Weights of a small transformer language model.
Size: 4 heads of 32 (1 for keys and values), vocabulary 4096.
Training: a variant of SOAP for these matrices, 137M tokens, 4175 steps.
Each number is 128 + 24 x the weight over the matrix's rms, rounded and kept within 0 to 255. Layers, rows and columns count from 0. Numbers have three digits each.

# q: layer 8 attention query, 128x128, rms 0.127, rows 31,63,95,126-127, columns 0-127
# k: layer 8 attention key, 32x128, rms 0.103, rows 30-31, columns 0-127
# v: layer 8 attention value, 32x128, rms 0.126, rows 0-19, columns 0-127
# o: layer 8 attention output (transposed), 128x128, rms 0.149, rows 0-19,32-51,64-82,96-114, columns 0-127
q126:133116119107121152112115144131128127124145157127146084121147161104136169085119157162114192148099142113142133106097096143104135129154145155130160101160141107146115107126126112132111156073124099140123159097119147143144118146133163153124159119141129079149101108120177110129141125110155138158130112131135137125098149096125112129127157145166106115120152140139144100126126144083119158150121
k30:127155129166112120109157169109118137103102098103147164107129116122137114174138175154136103130083136139160121149199096094127161062152148143114120133108141140140149132173126139120111131137112171173144117122105104154131113118095090082141072157112104159095141143132119093136120141107116101128090151151149115149097121133154126116109135124108150116158122136158110131119098106165087127157157
q31:070094152093155142097120130122094117119153131150105143143119141142108161132089106122077122151153126115111112153136123110158141135115143133135143104146119071129154124142132072145131150155088108115145141109114113125146132131102163127137139177137161122115103114093152078136185115161178091128122160130091100069096169113159124106126122081143112131098186129120122116143129128169131096096129
q63:090146186129107115153071188104146113079103117093136095163169153106155123148150092173171148110086116165135123156148096133119154148161123198127104102098064103143151113118153120103136152138136173123125118121129094109126155113125155118098114120129177088128102152065166100143127129114095140132203092095155081120114110123152126144125174141100108128142154146116139126129089140148123153135123
q95:094141114130128158124083135164105076058140182122130118183105146102156138123144115127149116131151143158126159157121120164110102112147102126145096143096141151141155142128097098128128156121106114159112119146123128147124134127174119128125091134105177117094138132127098125113119127143166122111134110110151124091113139121147086109147137132176052125160162159096156099172111139158114154132141
q127:085141155129133130118135138161101148134101135120104101083121105131087117154136121157140137134122107131163107122174134109103132103115093116089165119148140133110152132153116090116153145094117127145112111152097129125114114107095201096195133152146155121108162144159175162139135149120071129162159164100143126140118155093099165136127131082146116152127142112124109102144120126125084127104110
k31:157152121078131118134132129090154053112117115135096119170118133151179099075090162119104144118159138122130107090086128121099174118135150149120100142101099114131117145085122122136120158138118107141131156093113134128113148127101099131143125140082188145114115144137088135153111121099154090092190127111137179125111104114151109142112105141183149150142089139164147111161098155130154122164168
v0:165129135152133149142127090148142130145119108110112113136130107148135153116160160133128095087153145111098095106135087097136138106124094142163142088156098142101061115081097142122129132144139181113174117146133139126080096138103121138116141087135134136119149147183138126132116125139132143124121137099112174126144102126135142141117123116134139146140132105100103129128115112153123108111144
o0:085127113084131155156115126109152149124140084104158156091139197079147139099163141112124142127079099123146140141083115127160148111132132124133094135117166116127128169135146132094182120119129098102119160134105101113145174114086121170101117127131095125116147143118108121162166148108122088145122112122131130125121084108132161164105113116103087168115109119160101106120132177163089122135138
o32:134156118150152128125124094173134105115148181115128162149098141154109155136083099086132124125125126118134124137184119172130133106145163113146135109112111104083110110168142112145146128091113133124142097142129122132135073117166113137141077135131120130143126128132123127101125142107124123119124166137114123085086155099133100162145146084125152137090122152116116130119128138124160084097138
o64:141082118114141132126130145135111139122131152170123141140125119092111144157138105117073155135133107143136136097119143164097148147086109133140095157130116110116146130113099151132139161154115166125101099116116141124125122151145140105151128130116145141119102104082107162128145108135139136134142106105119104109116159128110117124165126096160152096121124136193154131161128098128109179127128
o96:143164164151134141133111129134136135114160114118147100146131147147146093080100145142174124148138191135108123148095138089189125162122152148128164117105114158136159107133141145105120176123131133150171155118115170154118096135112152138093163152096179144143135152152156106110116123122096118084131138135124109186182109152114124096114123144110124140102178135089109187088114115144097136172134
v1:159156106123105136112117140135084173106145182115131135154112130125143172133062132156125142161144104092116126135124121139127089159146095113125112147136115145130148141143120154113096128191145131121140106139126108100153075109140145110093113130136130096159160119120168130122147158152090129134143151127106117147138125118119067150121126118078128133131140130100123124080081129100110131146148
o1:119138073158104107120154105151093146127125156091163153114104111116100141114134163084132144100135167117122150132136159146107110143072130149117134148123121113087138110123140127095125113137098127132107109097129143131134129085116170093125111110115141134136110140105119110102136115135170129111128147145128156127150134093114094122099135134124103143120145140111111103132112142133165118120133
o33:129145166123089135155104136128146099140148108134128127134155170133152154140152113149111101144140132106120105133169130125107098113147132133082141127161130149140112141135148142139108105118129123147150127152153118085126111140158110102183139128095167101144141149117142160113140126104103135139117151129137104159116138129159138113134095129105130155167110109161158106124144170167095166125100
o65:155152168090111097102091095053129127144124116147097150105141161167119104169102129143138076125104101131144124094100105100143118160116101130191155082126156151134101130172132130127131144128124150139134150118118118103090154120104099117106124137141103165104113124178130120172151075172136110117114110103124109097144141136102152181163135154129134108118077112143082148128152112125147141155126
o97:102106085124182134159162149179149118076112154151160102175109127083134121137094107121124145108100151110067141112127104141147177067140143109072105173143157104138149111104104161169152126126146073136130142112118148154185131148155183165181138116151114168085127104133135096133131109125124122092138094071132144094107058114148109064104115085135138114092180116115136121142100098112124104100132
v2:138117127128146143138137140127124088148181162134130170146174134106115155149141080120130124173131127130130131094090080144126139110139144114105092141079134110124089106116108065145163099141128093135097110118089124092136156090192106125145147074084083155161131132160131140123098143132107087147106119121139101116121083077135113133114142166168143115126109132101140156145088137164138093127143
o2:112125094077128152157079158126122092108130126145155090142100118124131126125155143138115140095083115156130148142105147120118130134120108141122109099076139120124113116097119150148139142117132159103096122154123134119117149117149063078074125125148162123134118159139097135127117114142123146153127126138108137123138115123120152124106129190126107114128120112132141140107113111121163119144118
o34:136111120144109148114156069117102146141129129102121095167109131161105095125125115117138156130124117119132128127083120088105131144127133138175149178154107122135145132126156145113062112124139114137138151125188143131156145143097132112121098133083130144127133115157121142096147121132157120103127096193155123139144128102155130138105111115088136131135147089155080166094133134146073117100109
o66:163114124154124106099130100146142168144122153117161156140104138134140088133143084136100093147161142116179106154148140109128143127133106113133147077162152108131112122142105144124134132127101121133123124120117132133132113115105183171141144126156133096111130101093124131100134106122135088118098104106092094138115133131102113135132116083145129133135124130153110084151154130142120112089111
o98:156100152124144141144091142074119085137129122163123110096128130049111179130119128175132133153112123141134080117163136158053116132118159138081155156079139149132103173112094090168186134142143164090111075054104152164066114092191066127146117110097113114111105147117086131167119152131143141159127150148105142093081128121129127108157119183107164130099144158139188120124140074124120096113105
v3:095148130077124154107136083113098106123163143155099127138132167169114144131177118109139110137134150131118113154124117114138127141140127114107119150143114120157128116124111125160169141096150140105137119096140106127106096117138129124119139171138178134094088178117121167146171157121130145139114141117133160139136118066124136093143139125162136136136101130106129153128082168112152136174131
o3:157125151130149115131143099113123142092117141131123142124149160162079148116157098098120157143125142146158138156153113112129136133158132119134175108095099131148120109169133096142125159133146142180081108137116066138127122144124080091134168091122137127084111137121117108136132117154163120181095102117153128115140154134093128138156151136122091118134135125124151124116140111153125124124107
o35:110081115129167120131116124150163119156145118168134122115124145167146121147131128182128109111139117115112098162096149143091109097131123091075127100147129114153123146092134183096152114113128110117130151174137135129136116176105105131104121150153160121123146141129163175141146199102101136133123140153140126149151081157168129111143111162086146134093140136118148116141120078124154115144139
o67:109122100163116144156124109099129162158118111119141097139132080105149098150145156093117143132145131095134104143127121129122201106102147137168110180150108129100131137146110094128128091162133123138169156156153102136189130116136145152158158139111148136166105129133115070125114155124106112112113115160113156124106095138074125117152133074161176150150125123159124123130160133126122109111123
o99:159127098123127157151137126130127086116115108124134129117073148098159169065117123156107099133097146161132150131105097156123116164120125132089146171172154126145147101165132152174160146092102135121159101079123180096077115138127144105133122139115112097119161116163140147114174044119152122128115127130128107160118163083150142087106088137125093143158134116128096125127129158152137134108160
v4:115120090141142109095090150120156112149102129119126144151148165122140144150140104133140127134140156126122122169101081133150104115110132132080124144127133142138137162152072096117182144119117118121140150132131069129127112126166123088163114160124117135107152128129142104094115108095125118112116135159144124117071135127124112149104138161089135113157141155104132101139111117111112110163159
o4:136132149146138126128177083151103133101127133158109115155134121100139123135110107112173109178109145160134179115108166150125155118150123145138082113119161100137126117124126153096135123112116099107133134106070178128115125101156133147151124113143127126107154117132087143118135125119112157119123097111158134129104176107167149097125093186147111109113139142126118142142112108127123124121135
o36:166141129109096146114085144099118128133153098147106144097085144130101149122117077091115060118162174141093129115123139117122096144124117146109148128139128134162148090140134156137094130147110098138122112142111129135120109143098117133157136137124152157174157143121147124082138133129130148129124119131129149133164120123083170111090132114105129151154113124136102159143136135133088149084103
o68:079127117126141102131136125131126116121121138109132111122122032150143119147118115127126142128127095101124108091138137138093133107109103087102110131122079109104118172061109097160114157122158107113107127151117104131146158107079164143117083110142137159120134113135143138142126143123136101123139161127150097110135113157104093154120134121105096131115141136111154131126110110127125163136151
o100:165142094096087138163130143095129112143124148136161126115121169156127148129117136152161142132140099080134118153095120140129114111145133141119125165135145125130097101177134139091199111067150143107113160089100172115110106169171108119126179147179123106106133144134100101131125090111143156119121104145105114149079125101146102124133111132166133126183097154094099071094150127102136087139103
v5:171143171138107132117077162144150139135108144155126122152108114102134161157189140151175167117150133152137068118113140137124108157101119138115129116113173092121116121107165110128136084094121107129108100163157145135128117113126139116132114193133130091134101119116153109144119144125108129102115093110133097182107125152116134144143126084142105121110079116116136110153131105087134173133122
o5:119109155135096136100102115106103117131114129135105105153166176144097109162103163143095145125156130132105131114112131162140093118144142166160115144132149136128147140110156097140128142083153105202163115165111122135131173105146115184166133156114156098106130164159105124151114126135081108118157118129125066134135118150139146103111121129172125128132133151105124134146136109174092150130174
o37:127149127133177104146131134128134128139209173125123168119136093107149130109133121140131147121139174089147123136157137153103167126152136118129145127090132130129137114144123134128131127154110154132171172128139151120143127114151138123146123117133144116150103114164115060170072167122136115116136130107133176118159143132132128150115112095127170156128158137137110117122098112110141123173107
o69:164138096126119142152134117163157123140127136110127142115145116142111153141101123108146126136119151110156145117082135142110126112114157095148138092142127167164106113140129117139137156152102133102134121124142129130132148116143132097103147102121084163124162128109082147097147147103123157118106136144113169108100145094094129132124092134135111131080099124124150174136115155130128105098150
o101:091105160136104154140162201129140125155091124126139166096111153137090110132177102095112135129074073184098146128176127184119125109107124121090104165140107095127154103115159108125115078113147110118085094105098113106117109161135176142125116154159116111118142109109133176155136127155139099207133145117169096074121118145104136133143152103114150108152155141144116088154125130081160104065119
v6:162140117116168108115104107131125124107114123155155115125124126135097097092090108116124095129148078149133131148115170107105152140099103082103112148125117114149139158131125148125134162124162146124129162157116169132093118121104152125062142161110108134165088129108133110122107130167114160103080110118135166115087133105126155113170133130143078100092129176110145111124136110165150156148151
o6:159106103155129108107069094117083123108167136129166123090118171149103134121095115103135126098120138128133142131135151136123125104176109148099149132153147137139144124145141127118139140118101148150158150158119134115095111167113152109127097151115111137121120139110120149123138095152131095171112114167157108125131111133113134122134100111117089137097117104128094156152117123157127106111128
o38:115112117099115155154110177136181110121129133120091095141136132106134144096139141113136103135159140119134126109151116088145146140092126109102105158141144144101159174118122119112150097141141129138091079086151136141168120094109124144107122152136117084149125091151115082132146134105132119096139097136094124107098121127122138143125119102143123158109103099135103131119101105131145126139106
o70:101123151122114133141125133110124121124093129120116100120103128105136122169150156122127104114140129144106104120169106146111107138147114159145116146135137130120100091120090122138129109097139104105158118123167132124114106161155122106193131111149139206125171120150133116113117134147127116134143107134130149159125115129142110077146131134122123127143180170120142085097141158143068137140097
o102:130132068129117091132149120089101125142127118160163152154131122162064121100132086114107162146132130128131118085086120175090122097116121148158145093154083136152135128108165100147124193111160137147111135164130078133128172099102145143132119117138110138102082165140127112119095120117123136118123166115141110144164154102108168143110164097104169142173104160148118142157145145146145123105123
v7:154121135143118118114113100140099087143134136137132114151126117114129162129087103145150130116165135135105155140115101154134116143143136128106151143128146143128083159101117127115182161121126126148131106121114109054148130111138149163120134174097141115157133094147098128124124134131108085082075114131162125105101147153162163103166170131201122168128115102088142122084136172091134121126178
o7:151138131116119144143132145127094108148108087120101081156110091139115119150158107140118104105085096127141142165140128099147139134133128140109146153100124131124110084132124106136120148148137156126091094107122135108108088135146172124106144122118128166132121141133123129099126129135120143087144124137116151115094117143110145119127150123134098106000104102142132095148102088131168129145111
o39:159146134158136119137127154127134112102142155150116164100110145127149111119108161113150166168157169116115149112142163112139135131132130100151143104133098123119148132102090116141170158131164121124113149138127127154151143098136111156171165142182097113136144123141165098117155118147151079112142136160120108126142120104106111140128127103134146166150187126133102137129140106124084123145116
o71:106104164108115121110133126118139161108156141168133115073153125082114145116126112069110131145127169108139108114114108118158124179123093143184089129078113144132176140176156135100110075135105089135117124141148119153141175144130117148113113101100112159149121114075121108156099136122160166182110153146130165121160156131132148136099146128123143100147156162088120125107175153180141145138136
o103:096119125094143130126129091158129096145152148101163146164142137126123131133157131094130129162143099160133147108152096158071152090108152154056133168153174123133090114099111100128151173095068165135153086123109118111097122121154143090126127113094187117127135151145097140140135100105084143123124107100185119140104123121174118068136110128158112115209103156102184147177073172113097105110155
v8:123147128097127125115144159124137138131150180131113146142153106157146122122103143149089107134139083137116108147144084108140175119156089106162127142142150161166171149139091129140106135146127122120121139096144118125142133161075106155120158117128152166153176130146156117131134150112133146156162113133146100107097143109104162083153175095071122119124079146111157083121083125173128147160147
o8:132115119121152084145126106126091152146096107098145089107139097089100098174101127171155145144123161138109152148140166137107130125109118119153120136104117144135154095083168127153121114114148136151124144171156127108153159126115133163103146129122094150123144091174170128105141144162135086166155096102141117143111115142102104132145182096109151137168115126123144143143107109121121109113103
o40:153129170110146145129129121112147106135179135124140135148113153172126117158150115134094131105111101138116118132106130139104130129145127130131083145130089076154125085152139188166217148148126106158114090097123145137154084096143114134154142126136111095097108124107141145133136148128144135142121151133138181123119077107108157101092091128093146112218133142172123155099103133145115139102121
o72:117121110122131159165124136117144105131117116169108160166105152146163150139134147077117116127120117100149092079169127157160121119122153148077113150116163116141124154133089086067122132130108149106133085132158104166097130177179146125096122161110183113116117128130109154163151110138160118105108151093114095135125127153157117134130126152184107085169160120166123093129143116114130110136133
o104:132127085150114119105123113124154124086121149166138145132167149122135135096138130096170161127151141080147170123112093134130113115147117144122169120140119145130124180142129109131103153128095074154159168110105141145136133134098143091168110121092131136115134131121093075108101159141107167135125113135135143122150126115123132141137101142158092160074101104096133104096118174149100111131121
v9:083115116087081113109120114112097160148137113161069118120117118114140124144162126148126163121080144095125081123091081092113130144133134138153101110129140111136135188141149126095113159126128140105160149163147138116124163125133160127136110112121139145116134112114166140132104161120122110117109097124129098141100095120119182181180191125104100162147108137148109135138130083136149117116140
o9:120084093145106097103137106105158157152107121125129126143145113112104135102137142115141113115120110122130164151088117155117133152104111116120166119103095137128126174107101118103159158131128107126123137117123104123128145117151058130103154121149122158126126098181153135090147148159158140121121108141102114046111143149132132070135145179152131112097144109143091114132165094144139175159110
o41:119138137126122123102135117150145115134085129122125129171121125121165102134118136116080134142116159135096114137167138119096129129121139118150145107120124131121104135111128148136119115099170116093139117107155116178138138112101162127145135132157119125147138126122121152112134109124162097096083125100176132160141138144165128121133104100114106111179091103116140129155128159147118114092134
o73:112143122155118165143154138114122104108167122154108204135118137187127184110120111136097105156120146100147079109161089123136098131176129148106117150155139134140130087093104102135104098130107146119103101134083139128105086132140088100090145132095178085127138140095119126109115145145106119158161144108096143152140152141156119155085101133100116113113104132123115148123091125117091130164149
o105:131137163144162129142122155169118127111130115125172132102130168071141137110162111128141140115111151142179115166128123101154150091143123105102103147165131139153126116214160150086153091113071111161141164146125123109169105118091150123159118164124116099117112170148164132162137131125098154158130135162113035127118141106111183183165148095108160152165139105171099105112143154118173142114109
v10:107175152150100122116120145184125138071162184062123163125118101136121163117134127116129109171145140116131110147122157127139087113153109176133130116147065141134098143127067097113138140145120136096121125102151118170157135107117155156071125143107128105148109124123128131173047132098142125189121131141113108115119167122104100128093150123087143150103114110146087150112127149120169192114112
o10:130095078160128162125139079095152136152135150132121115143127125146132098115078157141151118163163139118116137119096153122120137140108117121131166117149141144142128128140108143136114139084134108171123144118193121151152139129091085114096139150150123097134151113145104116156154078098145122113103054154138102133098121113144132133140086112135086147148116123127104132137151099139114143102115
o42:072129145089125087087120136125127121131137090124123145142135125138134137170129130144104144106145121129114138143103112124132127131154148111147103140155128121101120138116168121145149121152135115143141093166099155108093128140172139162163150113115119142125116126128120164133114151145114149154091157096107110132137075150121136102158123131139124150127134134113107154146106128129092140145099
o74:182104096104118126175106119119108128116139083146090078086095160091117158133141122096170093112088155136113108117134125166115126128081125175105121164138156154141125130140110196125077139118102142131103103174142109160097130161101107079144125116083157176151132163137106126115078118117111134098151151136137158112154161117103141070111123087117134105138145125120158106128176167182064150128115
o106:103107168128157116136135097150168174156099147127125122172160147118192084133128196162123119103129172132144073179157123109086162110140170078171126098117148087103096165127083093084137127136151095110179165125153121110138118091140119156139159106157128132123100072115173143165178132143131097148119120135147131168108115127144102137146153137147109107130140123131149107111107135081144067147156
v11:080064133104123142146163109114122118122108141124111133121141109112135108103163124127114131163147098168143110136132142129117142157158100152148100133094121126111110171152118101149104098135125151138143157105139112122133145161148140121138120149168082111102144158102122192119170113154138183148114138152097094112132124159133139137174137142147059109155134112106055130115115149141123127134116
o11:166155120134154122117187160185140147141109116078127127104096066125095133117178107155103112153114089093136192165123130127122103134113123117135127103151106146154101105121141127112112138169129185077132094123096107129119142105147144119119120163134100143185150096137097077138123114120148108137122154144132118141112146121144109121117127123132125129141101142087126117163152112129181132167154
o43:106143150156094152158104115108137062118121130176123150181134206173137129124102146137135113115083113101132113106128098115189086115165150159114133171142161102139152117122168122126118136102145110136125068188086124115131122141111125163109163153140131078110142134116120181113114141118076116147145092088150145147141086136143116093091120124126113133094152118138164109129140181129081129143122
o75:134150107129125095072099142149110157105176073111101166170109123077138170111107150177153154094134158104109127107119123110099143089141156084131088146105140136140140138133147138112151118121078085129122140117099144110150109119156166105120109109102135133134122146148134146172117141121117141124161136113118113104107157136147100153156117102112158149108091111128139141128113125108146100102168
o107:146138135138112160129138158118146147175127116144154091052126095131100113134173117132121060141146146154146152122153119137155136136117129121118139123177087168126112124158135135160094137132133151113119154104152127103112133109085106112137141122133142166168103105170144079114154114162120118108117153138147112112145180111138168121125140137112150131147161123156103123110153129118111107134075
v12:136113171138126102120109152131133175105149126141120159100170131098155120145104166140157147085120120144197147136133150137146137110168136116128063133112116155125166094117110097155135142090188145126166112144100116126085148105164073109154112099133120109127138113142149089103119179121106135122146131102118155114118127139149119141120145136153114092117109116149140111153152146088145133112076
o12:087142171119156124116118181106135103110133124123103118132121118123147159090127120145143127123114119151117139085115113139111140091087099105119106111092149142128151099118160152145100115114101146118111137192119126100097096144105121129112126144088126137156122133133115136156142118128116142122116162120144154084125114137151141129169114139124134106180104134108221172193134153142138145127157
o44:137147112119127158125105117130101113113128105127128187151152115139103139094117080099118111160148164148141142153142183120118105111110126121097147147133097134109128150149129104143133126145152121112118141115153097149167176167115132120160124119173124110118150116116110121112117107124161144137119129123125139143110126082125119138108117143121119125157138143088098103095110125151164100124105
o76:120098095111119148175172100093129141099131144178148101126135152143167123153104124142141125131165134073082123093116143122097137132161131143102155153131129095139138128157104151156124104114118105149139155119139146133132126076149134123148127103139106162138111117170154156117119129140138100142141130104083147146148102113101099153146134128143147134155126144125120135069136109149070164133130
o108:147117105154111127088124159150107123160111115143072123123135142071131151152117160134113152101084093136109126167135069155171127155128147187142106174116136175118171129072124079080148124150131148144122106126099111115106125119153141182073138123080157107138136146128142148196108134134093119149166097124162081108119133154164174114100137125150130122102163133127171141156122142094135109150157
v13:113151125186170155102152119136109140170108096128119112121103140138105142140072173110085119120148110068110147131170157163106126147141099097096167081116152151096134118102100164116095073106098125126130126135146132156127097141124165143159123112144175113106118121168098091116141142136127153095149109135113138089144119153100147153150146087136193142158121136129133113115126191144128140160133
o13:124137118151134109145123147121101141151115131113180142142088139127145161124093160154143112106159090105128147138154141115139142154122118165100081173124134101119104111099170126137122128145128159128126115111127172135121092112115130151131117160123125104146112139153137141115139144125136175143155114129106113146158116149126132137143128174127139115102101113134131125093128146140134143126106
o45:114150154085103140170116117113157142133141162146104124107150159159095143138167141137111125152141140112113090138119117153115111085138115117119176101117115138143115166157099082119149102065139139153133148145127085132110149128137097123091154138136125112074134144172135112112114144160119120143111127142151082137139134129123107115118113092113157101147131148102102093166170100132130094144117
o77:097142146122144123144123116163168134119127143125126097139130127108150098111154115170156122128159164183152135140150139100129141122142118074158127126088112108095132189179084127153120142177125133114094134110160130122160125142149139133129088112133165143146121088085157119122103094126121083118115163131163163125135123109100133097096132146132135155143133145126126155165130134096152183069170
o109:122158150174172150087123155127113141079146088128176136147158092182128102112061086129090151093099093098083142116079116100123105131147138124112104089122113134148174115116144174137146131148128094151128122151102146138123119122112192103122132144102087141126165070123069114105129165081128127141121075117099140165144080173120080135133131092152102151101122085104158132120106122151130131172137
v14:144085129114146127147149125122125143097115128157129122134102090127136157112173088169162103147146121122147076137146146129121074132113132119065162112157146162111158130181134084137123099155105110128095153132142136151146085143161116131117142099158155134157130117109155114109129123141128097139146154140143145101109102107144136116101115136126130163139129135131102071124146149098153079128120
o14:144117134115145156143119187086159104142121141115116107074112148086133134107141152119140149143176074124146120160183135149127144109118115121152126103198166123113149157153141145131157137143138152134101117103166096124136126163101155127134107121103078100141112164124092088159113166126093126143173157121135155115152162126129118141150138064117129152074128097151112071152108142128155134109111
o46:101098101137091124141160114138134161142126093126108156116134144159143128141136118095125122089131118115108150102107106127176155154099165128147128122171097084124096102098148126137104107095094133109145138135145096110116073146159116126156116117110155160074083109123148157123119119114139139118114103150109096092141108139161117137075110150152152121089116135096158143138148112120105122134122
o78:118140150136162142104106113136128105099121133124134136175160111164172124154087120174099130125146160110146134119102160126127104091149147102074106108096150149129163148125094128128139144118158077149134103161104123142144137126105085147086160172151126095140124125101126146105143176123095086145092159069146110145142131130124118137129137172101124135178161142125148150105086149148139118144151
o110:138141099163103113111116117132114130154144155113161153132109146107102112150123125125163144129096141117106129164107088133117169094134113104147185174126091148143105117132099139129164099168173131096109135114145159119107156134165172121116144136118111149150115139111159138123163076149156127126123130136121149118122087126086138112143143085120128095129145097156103094105130132095123107088119
v15:123140114117124144127126103111134109128073100126115126155102130151132118178118086137134104135176155127142152140140120128096125161167115090062137149177151120129162125165139115114113137094169114122162072165141109100146121145078102155122139120184154131152110153145133144130120158152112148150129106111075111176116120148094130175118149101140086106145138116112099157061150144108099097121130
o15:141165145083149117128127102139137114152139120150161171148132092146142155186163122103103141167109171105147137166162147162122132100130114102138141121148125110115120132096188106138146120118134111171140089146164130108115055123109190163093107140154134153144126122121135141126121149127122130161112144148138135188126115111114126149132150081134118148158109149145117104118097171144142156137122
o47:104136135132143202107160126101114166104120115110112110114128131135133130109124149110151170104111074157104109099125123124124129161104127149178127121116138151119089167132132121116173162130119153116091131125132117149144205170132119134106137141116125105098157139138092140143120125140135100090114099107120121085129117120148163127142108124119143141121095116133110145139127136127107104127094
o79:159135139110120085136108143162184118126148154093124128144184176062184084123137123104117132137137130127150109101156136143096159133138134100124134110086168093123157128131092143143112144121112139140111152122153078137127181162099150136148084096119106136112128097144137095131103148097133130139117180110168145106132132114074096124078127134117151119093157125108121096146118120135146131135149
o111:118108152098104095134111144139139179108083132156130159085099112140065161086124100140130095108096141143140149160125095116161116152088120145105116177180099138134125120148109146106128096118102100109141122110088158116117024116168134126154124125157129131131132146104168111098143086137113113140149108135109084151121168116119128120148166107117135093106122103110141160153129112138137123088145
v16:148117103111091142118138093128170172097120120175135155133132105096125143088118129119125130156138108118133138160158097102141098139141137117142113128111150200138136156120096110130142176128130125138109137148108114122130136142122157123128144119133156110117078072131097107178097125122112130155126107119111082144159125136150124166103137136125090104135122101077124149123104131128111159126162
o16:144136141122150162154118117124122101162136132110105140133137150086107166128093136136153153120095111068148125117131104150126148138082152181124148160115124107194145122180135122158140146100126096152127145110107118131115101117129139159110147128144127100104153114173131169156132119132110127107133134054118103123080133169119157149132107121095138110132126112111117128131106136095131111135154
o48:111149154143071139077124147132112134113084109128119119141135143129116148168145112102112124126133134165163080084134149114108146147111091139089116147167139099150148139109149104144119113117098171144133095159105109102146139150197141089110107096102144134108162173088110102099113147154120133132147109129141104165120129078100141138143142138123129127129120134122125124149104129136106149117143
o80:148121158087161134148114153121110113118134137131164130133115118156116100124142126106159122098127160139121108195130123098116075150139101137138088113090135162117113111108122180124126110153165158080104070122117157119126094144112075145165123162147121144137115118124144144107115098117121118146087129170131151098126147104121137111117156123086120129142146149116166187092154081126140149088079
o112:125113107113149133161106108120148106109155165139131137090133164076158147123141095137133153128101135141148164170152107163127108098114156110095136148133097138097114112130142140113114151172128125162153159134112110122135128106121148149141185101116147154132104127118131108156169106173109123147089082124147126136154160141158146099133142147162096135153101102134121107141119166154130093114141
v17:146159120110120171104155137128093099110084121145103168134161157132128129175117130118106157109160091136133151128144098119127144145120121091101111132143124139097116123143140107080132145156089157106169144142210141147101150143161128105151108181086158167129165142133097107169128135089120152179168140138096161155107142074140092109115133125127103156125119117135137113086138141113130139097113
o17:126132124137117123122160154112095076128123122127144085108170125127162119147140128120157128109101145094092104117129144099117091134177125128132110085121112120153107137126111142125140127193139106101105170155113136125119130100108098092162111109122118106135132123102143124114145124124104124126075118119138121163147086127131134140112131169055080114133117108089127162131119092127126102132127
o49:130170096134130092099133105134149113109167157097136158162137118128149134105137102124131128142129199140181152126120150137128111131113155131109142123105115108133120118112145160152122106119157137114124124122133133175133161069101117119131135141131136105120121142133144125105157101088150138148138115166115141145104139162130108117136139166157098132191113121111162143141126077156161135163140
o81:133136160114142114155142159154147178109096138148122106085134138078124130131108115084118119155179131169151086160142101106133133114131124106154151144094140139100125147129091132136155163120097133126150131108130135141155109171142120185145104127140073126113143105118084128149127150123144109114090122103089162143124156100083148107147098095136160183124175109146146079127145123143118165086139
o113:153084139130137153157118115158134110115108137161155139117099155148095129109149120162166107114088131105159118125122127117180143141115129100087102156148089136164090113139127123142082115126115113116172114097115121082157147183135117136121115121161135162136127117116135119123148129142130114136133132148127142137151106124128155141089099093119155137080111090141112106076118181076139084116131
v18:148121113131148091106130127176148153125103120115104107110176098103121102152172125154114162176110102127129179135126135119156124142108107106132164149142131126140132121108146140130183108121136120138110109112101124139170101097109132111145129139124108103135135112165083138101108151118135077143135117166096131102181130106127128140118125162139130183114160158154088137132145114116109158148112
o18:123150152117135154142089147171127116136139140128164095160084120121160124124121171138143133108136142140153146143172170109168149132155140122146136176139183104153141101130118161142127127120146132163146114076134140159161099136108131144129129147137112129151145170113156127144151129145120129145131148145141131097125146102143141126130181170097139116040141105131069123104141141104139118127152
o50:156116086114116110157144113086097112129123101130109161085102153138086158114096114127139121112152123117107138154129115121115119136107112125131100160161058124127114167141117102130128117121130143118116139144143127122126141135139131130144138104161133111114132156087142144131100162117123142152131128114133105120160107102114158105155138064137131145179124123101166164141112116151104128116133
o82:153132182135140127088125141156137144134121100134164121145116089118119146110157112170108099117078125146110137118158106103101188099124149088148197125082212142105122138080155125127142162107125102145162187091146158157061146146133190118073112141117147120137137096149128146141140113097122103073102167114127130128106128133090110141116134085135107142094110116154156130151112100107170120134158
o114:068125112181138175142169119121143121107135125099057132124142077110130102149170149109134133121133133154178045151158118153156099125162127146144101097114127131121142098157156109093122105143093162129102103164088047135176137127128103148122086140108143157134116153138122091152118113132143125166150103131100133160097136171126149138102117192137140139151115136143063109119118126124120147152108
v19:175134127174135120106109141156109097110106125128126103147125120165173130153139187100095118104130093149120151114113145095120096141154124125160145093179136149141130080135138128133136130086133117138105072134134161167119103119128139125120137148116107117150124133086109152119162108126120159149161116081140127127136134165147149142165151131146152099140100133124138165070117117128128130154129
o19:107147126183128140118106131105141118146150108150135133103104139094160133128136139117133139131124120118144145098144126093142125172103114149088108151171143133055162141083114129125150122137143109114115138082191164112121110088138140096152176147112106101113094098168129142152120114123134140129127106140130134162135116127137133160140142162126110160181147108152135136151158138156160127109100
o51:139135124105104130089136158101130132121146092135119142141107142150095132120129104166134132122112146119165142163115083139113143151131125128164119153130120156189125114129124175084117140151135084137159151136108106129107126156111105103127121119105204120107142141122142123118149115150153140147133161117117086113153105147174158069107130108117135129127113128089121123111135112117103140131106